config = dict(
    head_dim=96,
    vocab_size=4096,
    norm='rmsnorm',
    norm_eps=1e-05,
    positions='rope',
    rope_fraction=1.0,
    qk_norm=False,
    init_std_o=0.00937,
    weight_decay=0.16,
    grad_clip=0.5,
    warmup_steps=295,
    final_lr_fraction=0.0,
    batch_tokens=32768,
    seq_len=1024,
    train_tokens=154300000,
)
Each number is 128 + 24 x the weight over its row's rms, rounded and kept within 0 to 255. Layers, rows and columns count from 0. Numbers have three digits each. The size before them is the row's rms in percent of the matrix's.

# layer 3 MLP down (transposed), 768x192, rms 0.0591, rows 398-469, columns 128-191
101:128091099142109139155114156140104142126154128133065120124141166134142122133100133123118128106142118111128179148160157132108132121131158158146113111123081100154146145119120110095117113165161149
100:120167169130183118104130180168145151118122102087158112128101085142096139131128130157126167143138084128170091136094097164106148153108148087109143130101140169127128092104134155130141114060177123
102:119126116115148145117123170122182146110099094099131158121115135125133111165106109096150114146123113157111126086150132120129121088119098080117170125083094121142101149138117133179115119103115121
096:138104118117142185106131120175166127091144189101186142137128148143174087141111136142137183135108110120144120120130120112135164153126110162136129159146120094138133119096134141155121087143140117
101:125173129105159097128123116120116126146169133156145141133140077139135097147106121138106147112109110141170133136040153138148114123143101148134132150107102133158127113152153118136102111115133160
094:117079122146143148132100124120134131140138126117124135129118133116144167144108114131115148117118068076133124130125172111145187154137151128083140130110117150132119146133152132161104121146121083
100:176122102144117151187131138081115111134138110112147163157104132119150127109124119159145120126129107142119100075122142133150162130162125071126117120135162130147147117155115142132099139090133146
097:127122149142132121122127137146151134140111118119088100120075156080073161115139127126133126138131129132102088136074096140138106079160133110157151154132116141114077108115133091136117171101180135
100:079080131150085162137119104139106131166155090103130123136121138121213123120116090100141145119120145088123158092117113114121144123118141140141108177140135093142096114094142096132096103122143082
099:122154136102128092088126102109153093110149184148125109154126098133111156127145112117130134094136116115182108118089125161138138119131152129145142121133098134131132169162091127105129107128129131
101:150104164121084118089147148083156125120114123140127118101080109162171145085141104129162118122158134096129156126179102133124120124095101126077157140105114116163124123125113106101126119122133144
100:096129122144157142164176165112121119147146109125121141117146121105123108158075167154140095105141147102133124165148121143135089157124105155143139155116096143133147149139156142124140108118167123
093:146144134153132123121125158150143148105148139125113086115154159126139126106099120147087125094118165113149097084160127125144107122067122141145096159150122157118056095128124097124124139084166129
093:163117163185104122112126157197118134125126103129138135152085151142167121137141142127111140113137110133116141095115154115153142101128143161148136140115134152130192097085189130109120094116098107
096:123169107154138130151141118122155113074101137166164133160120156149085120112172108147155156097129159116128079116110164149133120191117123153099120132156106156103102137138109109100135106135128137
101:152158111112104160092125135170134167144130152103125120123128113115150165163110131136126148108117116109147141134152116104148157133093132135110166142111131160108119099120159117074147093083141142
098:144114115094111144138119100169107171147095132128148146104136129125122087135145144128133142129128140139155141173103101131139124153164126145138108131135130148105080100140091108122107126133143135
103:144157131130123099138108123143144090101113133126116096113132121113144129133122183133111137143145127093150153098182110093140141125084107105129129154128117141089148090134113120159140138118182116
103:106147145134153126106139143128143160150145074120136118138122094138103099148129164122165141118109157170098135112102122109078147135129140138139148110157164108132189167168146147134170101106107125
106:141079077138130098127132150119116108109163174162112129113116145152164134170169091132165088151156106149148147137124142146118123170096089162114148076126136139082140133131124109100136153092131122
103:139073108170099128125143132127143102080135138155118109120126144129148155139147183153141122116121100092145176168129142158142133117099154166129139149144113125124148107146107122178138136116108143
093:143148097152151126127123094125126181133134151131159122124127118177098105128122125098138082111098095152146127136159124132119123118087159129136130147158090092097153159115152129119152118117140115
102:131120114165110094146143119092127118128164141113147115130117096150151103147100137129184153112124097121145103131127123135134127090124130131106110091133120095132103169146125149125110161116147143
096:129127088132117121149142161101176109126124129099103151150104112169125076132130136133146104112122101094116130122102136127114125083111140096155190145148126146160122139109137123135093133144131110
100:148138169078138125154139131110150106119144101075119133094124087121133129124129107100119101145121156102160134150161131135144127083128130135106112148123145158115109146166112119119085143151161124
096:086106159126133128145132128094149141145117145114112128137127106168102151131117140145125157137089131143157127068085134116111132145109109136096117137094121148152114139159145051143127176100131140
100:112148114154144130168111106117122128123139111103125128125152107139159156162110152135118095122139151120128137126128200124112130096114158167119137127102120135178145092103129097145132113128125124
102:138164163105144122142111157131140130127154112101130123131096120116129127130107126121137116141089138104106102101151124135159149149153093093133168141119149137122118079092135118142107098108105103
106:111059165094101152134082139128146091132131119137109135136118143158150127162119140152100167139106130140117121125103118133128132161152189147109143141123156124105124132149140140145139110087123131
099:158155147146124151135127108119116135101125155119151135114155095106149118095120165134115123113138097120138133146135105152132146128133179124126142133114107124110094112129120142140116141095059135
089:142115126078171145166106113125164163115160133113130117080127131112131130166132109140093153140108101093116127107130094100132129156112123121123158085163144159135112114109111117104121170140113118
084:122119091121092122098127163118106128138144122164141154141145161123135141140199125140111146126124123136104141133113120089069138129160085095136142140106124121109140120140157123138122119119148135
099:083135129144182114130098133103137146128138133145145134106124115118102076127140122156106130131164113153154144128172143145162116122143133095088175137143123138130136167137126140106141156151116129
105:126133115160099129116169153099124147106135145151175132120117137169134150156141120146118171156122134124119118108098112150152111130126128093122103120122144082136172120125148186169124150118158184
103:089120120146173113135124149095123145144162115172068137122113129138146142116099102120123149150105099111100146137134115115086139153153116107095097131173145125111123061131125137134083149147163090
097:134140160163102152149124137150137108087121116174114111129117111129100083113117094123099171137161176161128118129138117167109131103133132103137134169163122163117131143109065102109114116118134112
094:143128129143174144116096117090110100140126102117142119144113109141158115112188130159137124127155145144120123117161129123117122135129154134120090128137132140146109103129142126117120128115177118
103:142129152139124156141114158118135160101145151121123157147052157087116124089115152148169148107114150104119168110130120163126111117141101129148153125141143158112115143115095143138125112129071121
101:165096127110157145106066133116127150125096165110133089157116106158159110159112151085097140105107117091108137074135141166126133116120141123152079173098134109106163113135105108117092140129102116
100:101101104147092129120112095108165149077135137142138161155111116124168149158157104095138106134165176127139127152131132114139131127132142145126127131117089140107115102158143124133121101130142158
104:123149169126185152097120114103127089089134139111173110174138106144091140103127103114151134138154133115097174120090123087132161126146116116122166134106147137119132116107137117099107136144166086
108:098084132171147151118153146138144136126147131141107142119136104130127139131129100165125125117086121113132144155107165133123148152082178064113126143161138103147148146147122134141112119144084126
097:101109160137139147155169123096120112157106099134123136117169118129131124102141134130138107126114100149125134139137113110116154123113110145112110107134106129136168157143122118121106099171101165
099:161157115101139131152140093121112110168160166120139085106133076132156133167103107149157120168191152155151087170140101121103174131102161118121128168111127121163133130127114116122117152130127167
107:133092124112157118144105157115137099157113157150133065119148130135103109131094107147124117119147141133147125121157114138131153091124125128117102127156167171144096121143151133148102144130086127
097:114153128173110099123171137117130099124125114123137121144130142144149080131153129131148126113126141155071136140110161146111097139111107106148094094131117122128147120107128099110118200113085117
102:130135085131129114107136145123129111127129129117153061113130150114149138143131132157113156149208110124130117123195137129150130122142070164127138095165101156135134142110118130112082140134145131
098:122132109155153147101140118151145145145130153105104116107169175103148176164110167128101077151073145164127145117152145114128115122141156071152128105110152120147159073137114143168134124126143150
088:086192121120150122109118145069177098126143132116174145120150130106101126096118146154099154151128116129116112156156110117150094138134115130120113167150098153142133148078136103110111152162142154
100:119119106135112133123114119109121105115146121140165153162144126107112148129141151096159136116137118117125114139152133154164181126164101118168140149067123164117125143154127120066131133123112130
098:129142133161117100146154137121123175159114153124110123134149129143097144145153134103143073083129114124074179127125117125084126142145157134154105160120115139103118133142101158126145122154143149
098:103109157113157121107145099105137130114104136156105082134084113142117144112135152099131060115107164103151164132124099133134130151114136147137120158129108128128132110152137118122141148143115127
103:136099147145121071158115141135086138168152105107102142119103144089117133120098144108107134079159143129094158129097093113153127127126143125150137132157088089090153107159103134125114109117151141
103:124103123141133125115131148141107129131131158103099170092113142103113125106058131150143127100170101143088192169184084125124143102135103130138148155160135116123097172137067160128153118105147136
096:098120131150138167124086089130136135130142155133155111110110118140123170146138104107111147137117141101135132081118041072118165159128120164111172131128171108149156122104142087150107132086118097
100:142134092116127139108151092129106114147160144103128105100116114142121121153131128140113108173140162089119125120116131145150145122133139116124114114144085123144110108107086110112142094173116138
106:102142113161136154116144120125114118107129134110164103122146115100139116124092114120078133155132144114166119126130116081115099081129121116118141176115143135124073113069124183164141141140122136
107:128113136064120109124145095127144129134139123140154160099173158156162142152130122108118102163121138151101112100138153131140157129117205121108108163125079108131131147151098108146123165159118176
102:146096136114098123138129176154121147147129141105102169093161145123151112120115118169146143135124126159160110134167124131135135128138072147137135126106103105113120159109062111098146121126105145
100:136116104156110134092131144120143138091100129109143148117132123109134055083171143132121110126168088158116126154109175112095142129121132152224094148146126160119123127107160128115123103093135111
106:127119154186125110124124150124157145198117093135157081103175113148086138134135120093094128131125131136154102085109099131096141126132131121161106141126158136143134111142128145108124118127146097
100:132120136143177142141205100122119163127113105122132095159176115130115138113131074085116132139141102128110149137118126184085098117135174135103146132130132163123169140118117163131128111100144146
097:128141119133101116106106134110154141105107144133152068148148121152125167127132156120123140128121104102162120103122156139126117123118104104151137106105126130170124118128170134115165090110121132
092:112123114088105126127144100165140123113131148154166074142133120135127139158139170116127151125126163110145139129141133130149150114120110124080127109146122208106136090169122120120132151120128139
100:152130124117103126139144130170181105119135137124087133147113139113120141145115107098124130102161150133127093114094167152124129086143132130110118138128116082108079089134129156139136110083155147
101:137148134162147132122185110145116140188147150122162103123121115077092144105135127136131131117131153162107122142123078115097099121113134119117101112149145158147145060079134100188142171089145099
105:145101131120185113146145114156148158104143123132111117127131149127125096113144091115099137139101129095146150152155149109119107153155119149192129154120129095129123094183137116132125151129140163
109:119153123194119143133080150120108127117155176144125097126092156129106122186118156145145136129103140142092119132152154118166103128138094137147095116131128096156091115130116148108148128160102167
101:140129122107119103184184134169142131144150109114114126104072087139135131139136122131146127122082117129105148114150101177122139105113150088141165101130152125148162081109149104149116144152149093
101:081117126123131171145152158152128130131148116145086142123109189154129129169204133130168132135126153106170147106092161136112100143145150130121098140109131125094128097124170135151085113133151105
094:156115127135135171137095120144173107134095149107100157103133131093164079126120139103140119125120119079099120158077098084155116118132096094097138141141137113125104141096113149136134146095086142
100:132116140100129152090086123138162137122160125136136131103113113141149086104124108120160106144123121102170134106131072078116189097124119119104163126133123117122062156051109117070103081121129089
# layer 3 MLP gate, 768x192, rms 0.0673, rows 399-469, columns 128-191
098:086131154152097137110158133141145112127070135155149118149113151165118080124136109108106111110108152101149117135196111149152116158094151139154160154120121115141117097161132153124164147110106172
102:094106082138123102128151180126150163108135153098092152119138103097204107139107142134156122097093081109166117133162164093126116151125125111107142119107142124126116161186184124127175113130129121
096:134143130141127141118082142134118111093120158099118137171134152120162155139125121095130148142104171125146133118133133111148141169138113147122156155070137106130181133107189151138114128151090113
109:108109153138123128096125125124137151094087138119118151067171144110112134145133144083100109088126127139134152133193141144127114115148139132091115068075149112144133104137135156135101187130121140
096:096153149139109107121107127136135175129117162092114118148127130149135115156126108149105099121085156150153119133169099134132133109107107157146117159119139121163104129160163116102105085129118169
104:115119093160118167139113138147137110136133096145145163164142134160132144107124132105141147146111107120130164129094166097120164131100146107127111130095157142204164131116165173112119109084151161
100:130112132131123119123093158124107142116151121122123119098109150126107164142144115104147098122097113105117108126115116097178129094152173106148153124150116123104090120131105111122139120108115153
101:115097103128102150144166156154164135132123110159077149125138094110116123081137156134121061118109134130104121118141129111107181078138068095170165103137084102163164142143145109138146178126098124
097:127139157097166089103117130128178123119124134101113101140115144159151157109135149184101123132141145168142133093092062140170142144069121112146122134126160154147125099195146128131156166154075114
105:112124104117136124109136084099105148132121103128088118110149149146117093141129124105124111108140107150112102136117133111138117106139128121162116104111108140128144091130157125119092111154106162
092:102119146136120155084080116144117146141113079141108136125128116135104137158132120110126113113116125154126148144149110103147130181135106141147123125130130155149132102137120099113099109125126106
094:109118123129095160122125159144173135118118140157114123152156091125118135121096111144177129129087119111123132094172174095134154118081173136163106156133126123154129106139139111128107174119113135
092:159136166161170108114102134157151081149104179112131133178091094158162116137135125111147119140116151106114103135147129122129113145089127131130111154110153107132076126175102116096140134134162165
098:121112069124151168134072102121151115079118130085141148135136133161162140132127196115133088174150104131147127131144142106152128107121153158143140135103182141130120130138122134165171138119106107
098:103146116166160132158122110075146142101125087131128171101118127112125092087199106084166131090111065093136096114130108127105108102134124093158115064116141126107137130113131121154181150132135100
094:100154103148149114111139092128152104090154098173116163138101109148140125081091108107120178170106128115138133137114109128120115149144131123099155171056131128149144104111149182123142118122151194
098:145136196159099144129122096111132132153094139140136139098129092119131101116132114089139120133164076120158119089152187140128148112140110120114098116111075090173135139169124135117149147110121157
103:112128150145129102086140139149128132132118098128112102116145127111087131144136142100138123101131137131145097121142107119116076135146141134164111151122107072102128144128158153137157119134111137
108:107106086152171114138141104134125101117167147127096164106135109167148124145169083134148102123145107150112167138141120151131142143103083142093159078138127175152107149117118114142123124076126138
099:132114158105088120089122141137128094162135136117142154118174114122160108103121156185105138107121102139148136136127144139149147090160066167139133141126107128125128123125132144166160103142097147
093:104105160125151141096118108102129167161153145096143122157186093130115168120119098107166078121107158164146144129124154114116129111076143131162107125172101113131114143145148093128118121121131119
102:145134151133123112124152089084130091145164094126155102158170102111106182146146155119192143116140085121124102132108146100126134148122146108113115138104144110117160110146141147108116125113081160
101:134129076110119129128095131106179088117105109056106113112150117098125107116089125175149114137120122107143155128076100131123096111146138137119111112128142136090096133147101134158143098141118136
099:138151108115082133145117138124182132154163119130190107123159131103122100135114150149131115113107119138093123119140102105173107126158143159147133125129145122106096112152075154145142121085135127
094:170118114115123138133109121106093102119124138119147126115112130112134175098086187085119162113104102112094119158116132124141148154125117089096206120125133130146083103094085147123145067137097117
101:140131113166175109130164129096138108117116140159088161147130141116116107136164144148157096112149143141119142104143129152122145120087141125116126063119086132140182127125149100129165136103143145
099:126092094156117093105122141147134103094084172179126160119171174138129166098160139116121138082106127158139146139123141108127143123115160148178131105154141152158102136163138146149140166114122100
103:109134125119101109151107106118148066162081126110099170117118111133137178132156142116125111132115145186197104119128119153180126116094156140110130157146144148181110147124128110180109114107110139
102:124111120094104131151108098094092106160125134130130124112177164129174150140114113133146134110128159143088146125164135096134154112126117125147149139067128118129136121148131134129134110107154085
095:125141130104137115096140127094114150089093110113115103085129152104127118111121149106122121137152138150073125108107117112118113088143139116090115096113157102128100177131102158137141147144139102
094:109122179138138111121151143168128150088098139104123091095109127164126149126107091149179133083122125115131126111125094117143090157122111124170124115137125119146099125070142156156143142106088152
093:122119148128138130108129116135111134109118147081157116111148165128132126149136131089137149152122103114053149151137147140152173095144131112114133111098122157104103146117075089132198131137108097
111:129136111070099138142087097114118174154129099114119104143123169144092153130136137088132115143112099135166100167114144108148119105155116157131130096127077131112119162130095077071144095113125103
100:115124086123135110102097113129116117155091137073095095174155082149137165134137146116137168106149146106135170149112141086121107098122144122123098140149064144111104165136129117125090117146134122
094:112096119125121155129104197110142139126104150131165112134138124143149122154097122158151142162098147141129146129157116145163153116089116122106139157110101122129108108149156131148139100149128183
100:112112141114080073160099141136207151120147149093099128112144133117080152144054139124159120111084138111111099159113132131146126101117139134160189127142118129089131140137094117132119105107093127
097:137129108124149141142101130090135131140134148109130103115116147157128130133137115148126078117158151186176141128175095130098159143095097080157148103147149146149159142144108138146084150142092121
103:121096139125136101119105166110130113153111171147143138118103116150132113140169121113085090144129077096091081086132090160110132121095103084122128145169134100139081139178101107088082126123118146
099:102141092144130133175116133154134158140087093128119112131083116168109105082131123150112112167135113142134124157124113135135109162080169122144146175131142143110128092129081147093143131107089152
101:153103123131124098146118103119109108086145122152132123141143165091110127112108106118176135093128161121090143144124141106117100147094120129135132118132129143110157144109132156135155117139130178
112:109134119118103071118100108108112106146123161093155110091139091146115120116111093121125148114119139087096119123137099125132131084180103169156111118116126117144095090169099108097128078148130150
095:084149157134128140086172115134146143175093123127122135119160101099137151114095145129145117153139107129138131101122140104158111084096133091152085113122112133097140143116112193129137121134142132
095:112129107113163127145104162144143115137158106116144101121150131132110161134114128110098137170143100147146142106141157109154126169075125110124220133161144149149130110162134158113130116133091155
101:141072138130108123123085121145124128150142158134087099114140124157102134138143101148107125088128129102124134133140138118121098091123120133135089132170161130106143129137114129137118112119128088
099:103137098121142162137138147097134145135152163116138154143127126128147113143118157117148134104120114123170128087152143113146139109123113105121129091111093120120169113123138130123113194138103155
101:158107147145145105128078162085120155115154125093098122108106123129129146101127129145117145120149104150141118120165119132167127151122090165101126063110139106150132093122115160114091108169088160
100:107138139137134084137155163159126120125144151164166161109110087161114114115180135156176123096171154085135144129160111119149147128087106136079116129131110182119102151120105097140140121103084162
089:115131121119110129091137172146113120151133139141111133137146140156167168109131070105129169104111113108089107130139151139157132107125130101149083176110129139125120110122162100147123152156137119
100:144137112147122109148129153109140088146092145115128117114128101161122137131135147116176162130130139126135114136130117119104133109101106135160109135107140129165099095097124152157122172147140135
097:117127120107131133127127157129128169158106176127100126109127084130149129116136163150116138123141097151133128147147166123123152097137121128106115131068127144114125114150102109146119138112138126
097:141136119119121142149109144192107136106102103139120148104112083143166113119100156141183124140135140182157095155115114126110120126093121128176090113096106127093152139133096131156094130137175125
099:127152122127109117129141103139184082113125137116132124148149129163146100132142096126171099094127097117110141106083137144125109123143114125123113159107124137148120117110152177174128157137137148
098:107140096165091138098130163151156105101140137160102122155131124121117135145149147094149088173126150112145099136117150102093150119130112115166170151096131124140159091140093139137084175154107105
096:157126084111111135142109140131111095135097141118114126124153121131106123159164156153163124134141128110149149053110138079111161166060133081135151133120164126064141132108145109112151118083111107
098:145146151149117139118133076080126153141097100152138177115107102101128103132144107142147144111162096121150141125158125144130130105126092127130155130087113107167128141134153159112129138134150134
108:119111149128154126141140123140138139144138138098116174113134127150172149135136152168121110119150107141115129115153131112155143119166098119119127183120144134143122148126154097129122146076152114
104:117108135131102191132129138114104122144143110160108160112136132119160148121164117139131113107148146156095153140114115121099122109124082152140157171116107040135197124129167110131146128137148135
100:143115155134155170170110170088124125128122151125101108149083100122092114165155135134100094116123130166127110123125130135136118078137119119126134132148150100142126153125119160155102167097081150
098:143136139113125129139167119127172168157138145124084139113129137106132121163120110101156102114147133097131149142123100125144109136135147135092173150074113148141123136119116103109106112087106108
108:134161123164170139090116153165142111101103093120163163139170114142157176151150126106121160139116151087110097119117130113147129144085101093121112171135103115131091139154140133130152124161139125
096:123108094089087137133134092105145133113120128144142099102126136123164153153125177095111109108133099115091156107115128159119112112174108052116100125126145088116148097103123154140148153113117177
098:111078106147132160114108109111080093111125103128143125140104150114106105132145116156149134109155151122144138170084116122169132083103148145117180112089147152130133149152174130121122140164148142
099:077117207094140124103107091141134147101120139105112161126123124124128127123109133176161120106099153107111110139110140140135126085156157136101074119134093087135120131133108151153116144139107123
101:109112146129171140153142134099163154129136147185130171140161146124148143106157144117106108085146101156192137144145087118130131141127116122131122108137181121171149134133101112139138130152103151
104:106121117116161180136122110098099100169103137110134156107126134121125137147085136135123112153158158151110146129137127154141126154091150146105133109127140091138153123131087129131142102112116159
102:120107092146128103141104096136080108129139146136108126095084135134121113185114083133130105095105140137114088118144119125085123101129164149126148133142148098113125135113162180130149141177136156
104:111110147114138121113144093079141114082118092131138173125082152072130168119154105135130140107141168096134157117106143093150145110123105103136135157145126121179113139089156101138122147088107132
099:126126121086150109150131135123148143154143141111117154121167125111138109161120085149169095093113119099125141131106121142075125115125169130119119104126161168134129149122110120104122128129155106
102:098105137123117173170140109143153165124060129082137096129133134153149112159132151119132141121131142089142132104190161098102095139103109153175125101119160142125173114121105119152099147122136142
095:108099114139077116127108147125145142132143098139086139119162132122117143076130145142150131087088142151134107103169152143137125122151124106140175106105125126053098140141134095121132175142112148
101:115130130147167161156096148128154143129135102056093157136148128151144102102134069089148096118125123112146155176121125142111159102160140141116117153097086113089136108107134134098143125150137097
# layer 3 MLP up, 768x192, rms 0.0642, rows 399-469, columns 128-191
102:133157131072124148153185120108122145140119113142119118160118132098113120146115120141132101144114123134138077116146102136101118152097103146139098168084118151096130121143141154148123135126124148
102:137107150105175139121108155108133166183125092133139121125135134157113135158091131152134128149122141133111137155121111160136167110099126123174173130093132147135103096116123106176096144111129113
097:121119124116103138144157109108141149118094144130099140129129126128156108108143139122156163106180091167126150134110134128129113092103113122144149142142146146128107150159098144141140131085096097
104:127130126117150095107079127136133147113121113100149094136147108123138124164135082087119131112120110160123080132134132095150097149108102136084066102140119099125164099148087121133131121143138122
094:112079131124138137136096150153087148162143159144117143138109148113131143113098150064119159101120105119115150106126168087134192140123098140146129196096095130112143094156097116140134126113130107
100:146094151130156154140140138119127126123152104097106118136109122116122118133147105133106111114084110121130135118084165132097117126135091135150130110121143106137101151110131130138099096143150127
098:107142133165155148108075128110137138118149093140164166118158146122099135186160108140142132096138170122133088148116148126120096108129120110197184113148118113145133162094118165114132108147116156
099:144148149148097140137107113132133077137144120119127148147100187132166132114105122118121153151133173091121133143154072138107139117131119140144108152073142135093125104134153134132095122142149098
100:137110134201105153087121086152163106098134137125114171157069120153099143149166142108147154140095130155168111148124098141115114148124141119123134129130157134154137166159125130129113166107139109
104:112094118132091147084122153159134115115097098135116121124072103104151132101097087147132096126117115158132137140133125158095091154093100144134137133092100113098120130133111159137139141069115135
098:126136138144150114145130082126132121131134158104162123161144136173121121104150065100164110058112122135087148129095114099165132119156099104161124150100160141118143111095168135129155107084138120
095:102155128106091163146149127182099106120149129164089091180140128118155144154122107123128089148071148106102100146121105140162164101106122080119144166114110130173130123105163088140148108141107122
089:125099142144073128097133133168132136144146099174164139111123134091106130129120125136136143097152099114115094138159139123127146083134091115123104170153124091164156122144140127089083117124133122
095:116152099164105127165097089119126124095126140100181144149101143146114110138158152149171092136135113105123083141105147114132092078128137131169145132125175141136123150137128088090175128141133102
101:146155185122108125150141161121146159122128091103123143105133124099118120147135084181140116141125121147156112130118162111103106118111145155082123121121155113138119145157149151132123104084163148
096:153128116138134126133119125108113120134109185101142144143087107161121135118153132106107136120123126109148139161146149076139107114169142157086112128164149118129160116133117084135137183144109113
101:136182104113181134122105097122133101137116102152081124119124135145127136181135127143109130109116144149144107092125094111150112067102129140158152121136079164126121126165114109174140095084145136
102:117098153121143105161106126094129103059147094115126121138102142156161120106122126106131105130165145192149103122149131122162143178105108120118133124104137115097143137105113124142148099135107124
106:151134134131117140170086125168104104108142134106144160141100081147129155133139119135128157078114115157180129147119118118113129131150110148106137144133124086142124119191114158110173133125089102
103:122135119161146101125168126116131139104149133138159131121104146159178111116137145048116131124134167138184149078135142143127125147063166134130098151128119122113113080131117154163115108133137123
091:093140128121152125093130164090137146076105141119165144111091083090137133076138108138156092128126168142147110133165115128116125129129151130144149113138158122069137132115155089108111144131144142
103:145166122125151121094100095129160103148135132095107179121094150107161117100122087150104149117131112102148119125106162154159101115165074133077116102142089125155124152102156118127119137076146171
098:130087129109114177135143136108129170143154153182132134130143131144106109119196127156138167125103146177086146144163108122111186132111142136119141093142147110101129122105167131093129125126102101
096:119137123122118132123108112114109110050143102146115130106148107116081070118117109103139129144132098123116120124098130135154118105131115090125134087122116108138090124132140181085112145115198106
095:144099145155113079105096163156132136111163120122124116143129115126137068098141137138140142111117134129113089114149122128148130119130123134142119067127127144102150149128185134155170120144137113
099:125159173128183129166109180132065173166126111109125172168170115135106114182092145119115123114104134144148122117137166131121198124130140184109124135151112114170129125140076102143138150115109110
098:140114123111114130100134139144152146140130121137111169114147109096142074138106148096143196156157069111105124129108142135183115142113154117134117134125140196095113136114146105111133099114096135
106:086135166111135100132134146166145129140118115113136138125091126175133113156123104146105109195151121164181136108096093138094130159093108129095116099150165147115159131143131160133125166111128117
104:118123072176151128111155110103113156120133097098163137171135127096087139128156182134112115137150080094134155113111089092169129144138112139128146109129099134080128127093099143110164080121112128
095:140152132158101117145118090167106097137102150127151092150137099184127106133107175152127117105142073129137116141138135139197079135121113157149157116122119143144128090091112147105101101152091149
085:135141119105143106087101159115101124150113164139139118127135112103132128145131161131086117127143158105140137151176119160089163097144127143131096124103095073098147111169112080067125126142091088
100:145124133179148090154159153127118116073136186113100136142131120135140114131126098100159173115157202112111123140124120130134126155130164115089116121131146137134112159111120152116129107127150134
106:082107136079128149159126127137113120175112151145117115135122074115134133117078137123141169127159144145135151118154113103141164147080130130118153139116111155169088096138106120118158154101115107
100:153138145104116137121143146146141114131128124123152088129133120135124121091109120174122143087112156095104092137116130100121153136144098101135112096110149171107118093121121123115120142124150170
093:117153156144138159141131129132141140124089160132188127108135101162116131112143086175120128168114160146135107128127140143146146099153126108126116132161101136145146124116106141112126103147142145
097:077102104137078101142101150124148130122158142119158138078162120088079154127104101130113142124147156148111133141150177158146156143115143138121130122095115116154130124155107153129103116135074130
101:134180120091116164110088127131141127155169160137116100125126120146122152124123150100152107142097180070103133155127100105139128093155168101139117143115126085159165125098124163190084120142076100
101:083119140107143150129161133133130134142149115129165108100119122115112094139121141154105160134118140124139088138147165099151167176127141143093150164080100160122090133090123184112073122092156134
099:134109147135143114100056149118135117103124161141138089133107148138115154160130094158079145115102131147152140137113091101157168119140104128113062127162102152097086146141140101080124072111151117
101:133144158113098137162110158094153141109138141074091132114126062116092116087083075120121151125138146165115158105151161131143150129144121099115137124166147106129123146131133124141160126162134150
105:143115124089122157143122126136147103170119124098116135173160095155127111098067103168149130162139101141114153100130149090090128188099145124146126169117117127116177146141089136136151121103115150
100:113116110146140121125083142107182116123113110111159168149144104128120137136155156158145188140132124138127126136113093109099129185111143135116101094155103124169117155100191125154147091170096156
098:151104172101102147110128116124153138168101110122164133096121130153120118127081155149129116112123083116121089135155077116123117124107132116137114123151158125150116169154130101180096107182108144
106:131136112137163141115090067157177095108070106090099148113082089166117096089089131081146136149147141165170145170160101091137151144146104172146160122144107147168135133101119124125146151136145132
098:132132098135134133136169122122146136123127116114133154164108139136120120133092140153145079124122135105122123127142134136126124103104117125144071086131138123147140107129078129119134144179123098
100:150114090160145148110128081130121085104120137128148107128114115083147165137155161157128127131113138137105144139069121139127134097139130159134109110137174120131144117130091081143116178112116135
099:158135155089143134124135085107119130152126123130111094150142166070091165140112123119095095150133117161108120147099175141126107118101117125131100115103160088127150135137127150117111098146210154
085:107117188145156117134091081126109130134132150133137114114118128122153152099162097131110171081157130141158145109125121113109108108164128107145123109134141141091109080066078103091151124167153129
098:101124101136093147101096098138124133172137148143171116137147130116093171106143162098132061140167112133107154122133138135177159144142119142202110142128122124137140148110128133074132141134092145
097:155164099123101115082121099124129104157115096145121136109081118116131153121122149127156124074122093149064086129113128129125124166127103121144109149166117157117134133153156158104080122175140117
096:138105138162130152146158153144141129158151138132097129112106164117116129126125134156103121101138134104096134130143132118118137142138116157138123144161162085117095135162123110172144097130124129
102:116088129124160098162117140169126136169136101098116107184133117120141148146110128126092122143130110178128121108141086129147174153121141178173142109120129147113131152175117135118104079092118090
102:116135119128141110138112132143120109132150097154124155132125142143115105154117106114107129116144100118126138166125097139143117157122113109148180186121135132086166112137135128100135125099173106
096:118158140128119128119141152116135091169141094165136162134106093153097132145135103129136130103108119078130154146081121119130132131158096172090114141122115144141135151138105098084091140118143120
098:111101138126135123098136117097103127098122130118103150110119164163081105091161102095185124164162098129144179141140151061196131138122114110150117096102131157120139146112110118120100139147153139
106:090108120155132133072130121133168124093115142118165118134140127099137141080088138093076140136084108114151144161126049115130101110165129123194137126113122085093139096111094133142153147121155112
107:108130131110108138113114142168110115133151125121106126204154065125117122115106142105120122128118115077104104107147139099144163082152155122145107140098130128132150080147116110182152110132159150
099:106086080109144113104166115137143134084123101141122102130172118087139130149139133091135149138108134139160126119127147116137105138166141109126151079141117122116137129070117159118153115141163073
097:095137134140136141179110103119142150141100151061128135147107109145118115115108113112135119128154086117162147146204103148078149127116147136119139144156128138122116141134135100117159139128114115
104:172100113153121141147110129143068156141116112107162118059141166114112142121160173131157140134136150149138134134120107116109132105153108077134109088159123093110142125114106097154145151143107112
096:088107111101136160105135134118143133140103128114139170149128119098121158130097157108098179135135096119153147139122140113102079108118090105109097136122099136103143120141167139123112147114149114
099:180153134086080131090128118149142134111096125147086104150150182142149132107112183138180129143132099133149138114121109127140149111126145126132144085107095109140139148158160130160153105141099108
096:133134148121154127142094132144110103132100088131141142128141118138164144093134122152145073121125138131160139111220125130152098137105102126124156134115163129134131139132163095134122142137139136
106:125154145119115103127089081135181102102143147124093168113158162124097098100120131101153157134111125158127125113130079125108144115140151105132127097163094096115168117122120167129130110096142133
098:119145161137139148153127127107101122137131142162153157148078153134126152121124143144130106137136139124067161150085119158134154125123131126094103103150130139179087163146094115154126132130116116
105:140094147131094098159078099109102121141176078172126162126122107150156117113112149175167146132104117167088149137103113137119124127135108093147157116125116088096100110128129152126143122161116116
109:096126144181095179160128186107142145124130148119126111142080147105122120148097181116148146134167152158118172165155093136133115158103126126158146077129118129126093157172135077129103166160145134
100:148098117133106145153154138117155107134123132152112153187147159153117134092157122131116136109130101128105143110095111088123200152127153138068155132107150147127143108096145139154149156095133070
100:154117137071111114116148137130091124071131136116152142173089151098130143138125126173129121134126124113166120138114153138139101140108137131133105131134137149098109145144159154133149169162119134
093:098123124131131117090164073137147113113116150109103126142121141155132103137115138113136146138128142104106169143127145123163092133127099130150120146115119169118153144056132123122148128080144125
102:148137131122172115113127164108096168088101163142099141102078084133116140109110126104102138127131147128139153147100136156135105124073125162098101112149155136119145151144112139103119171132097150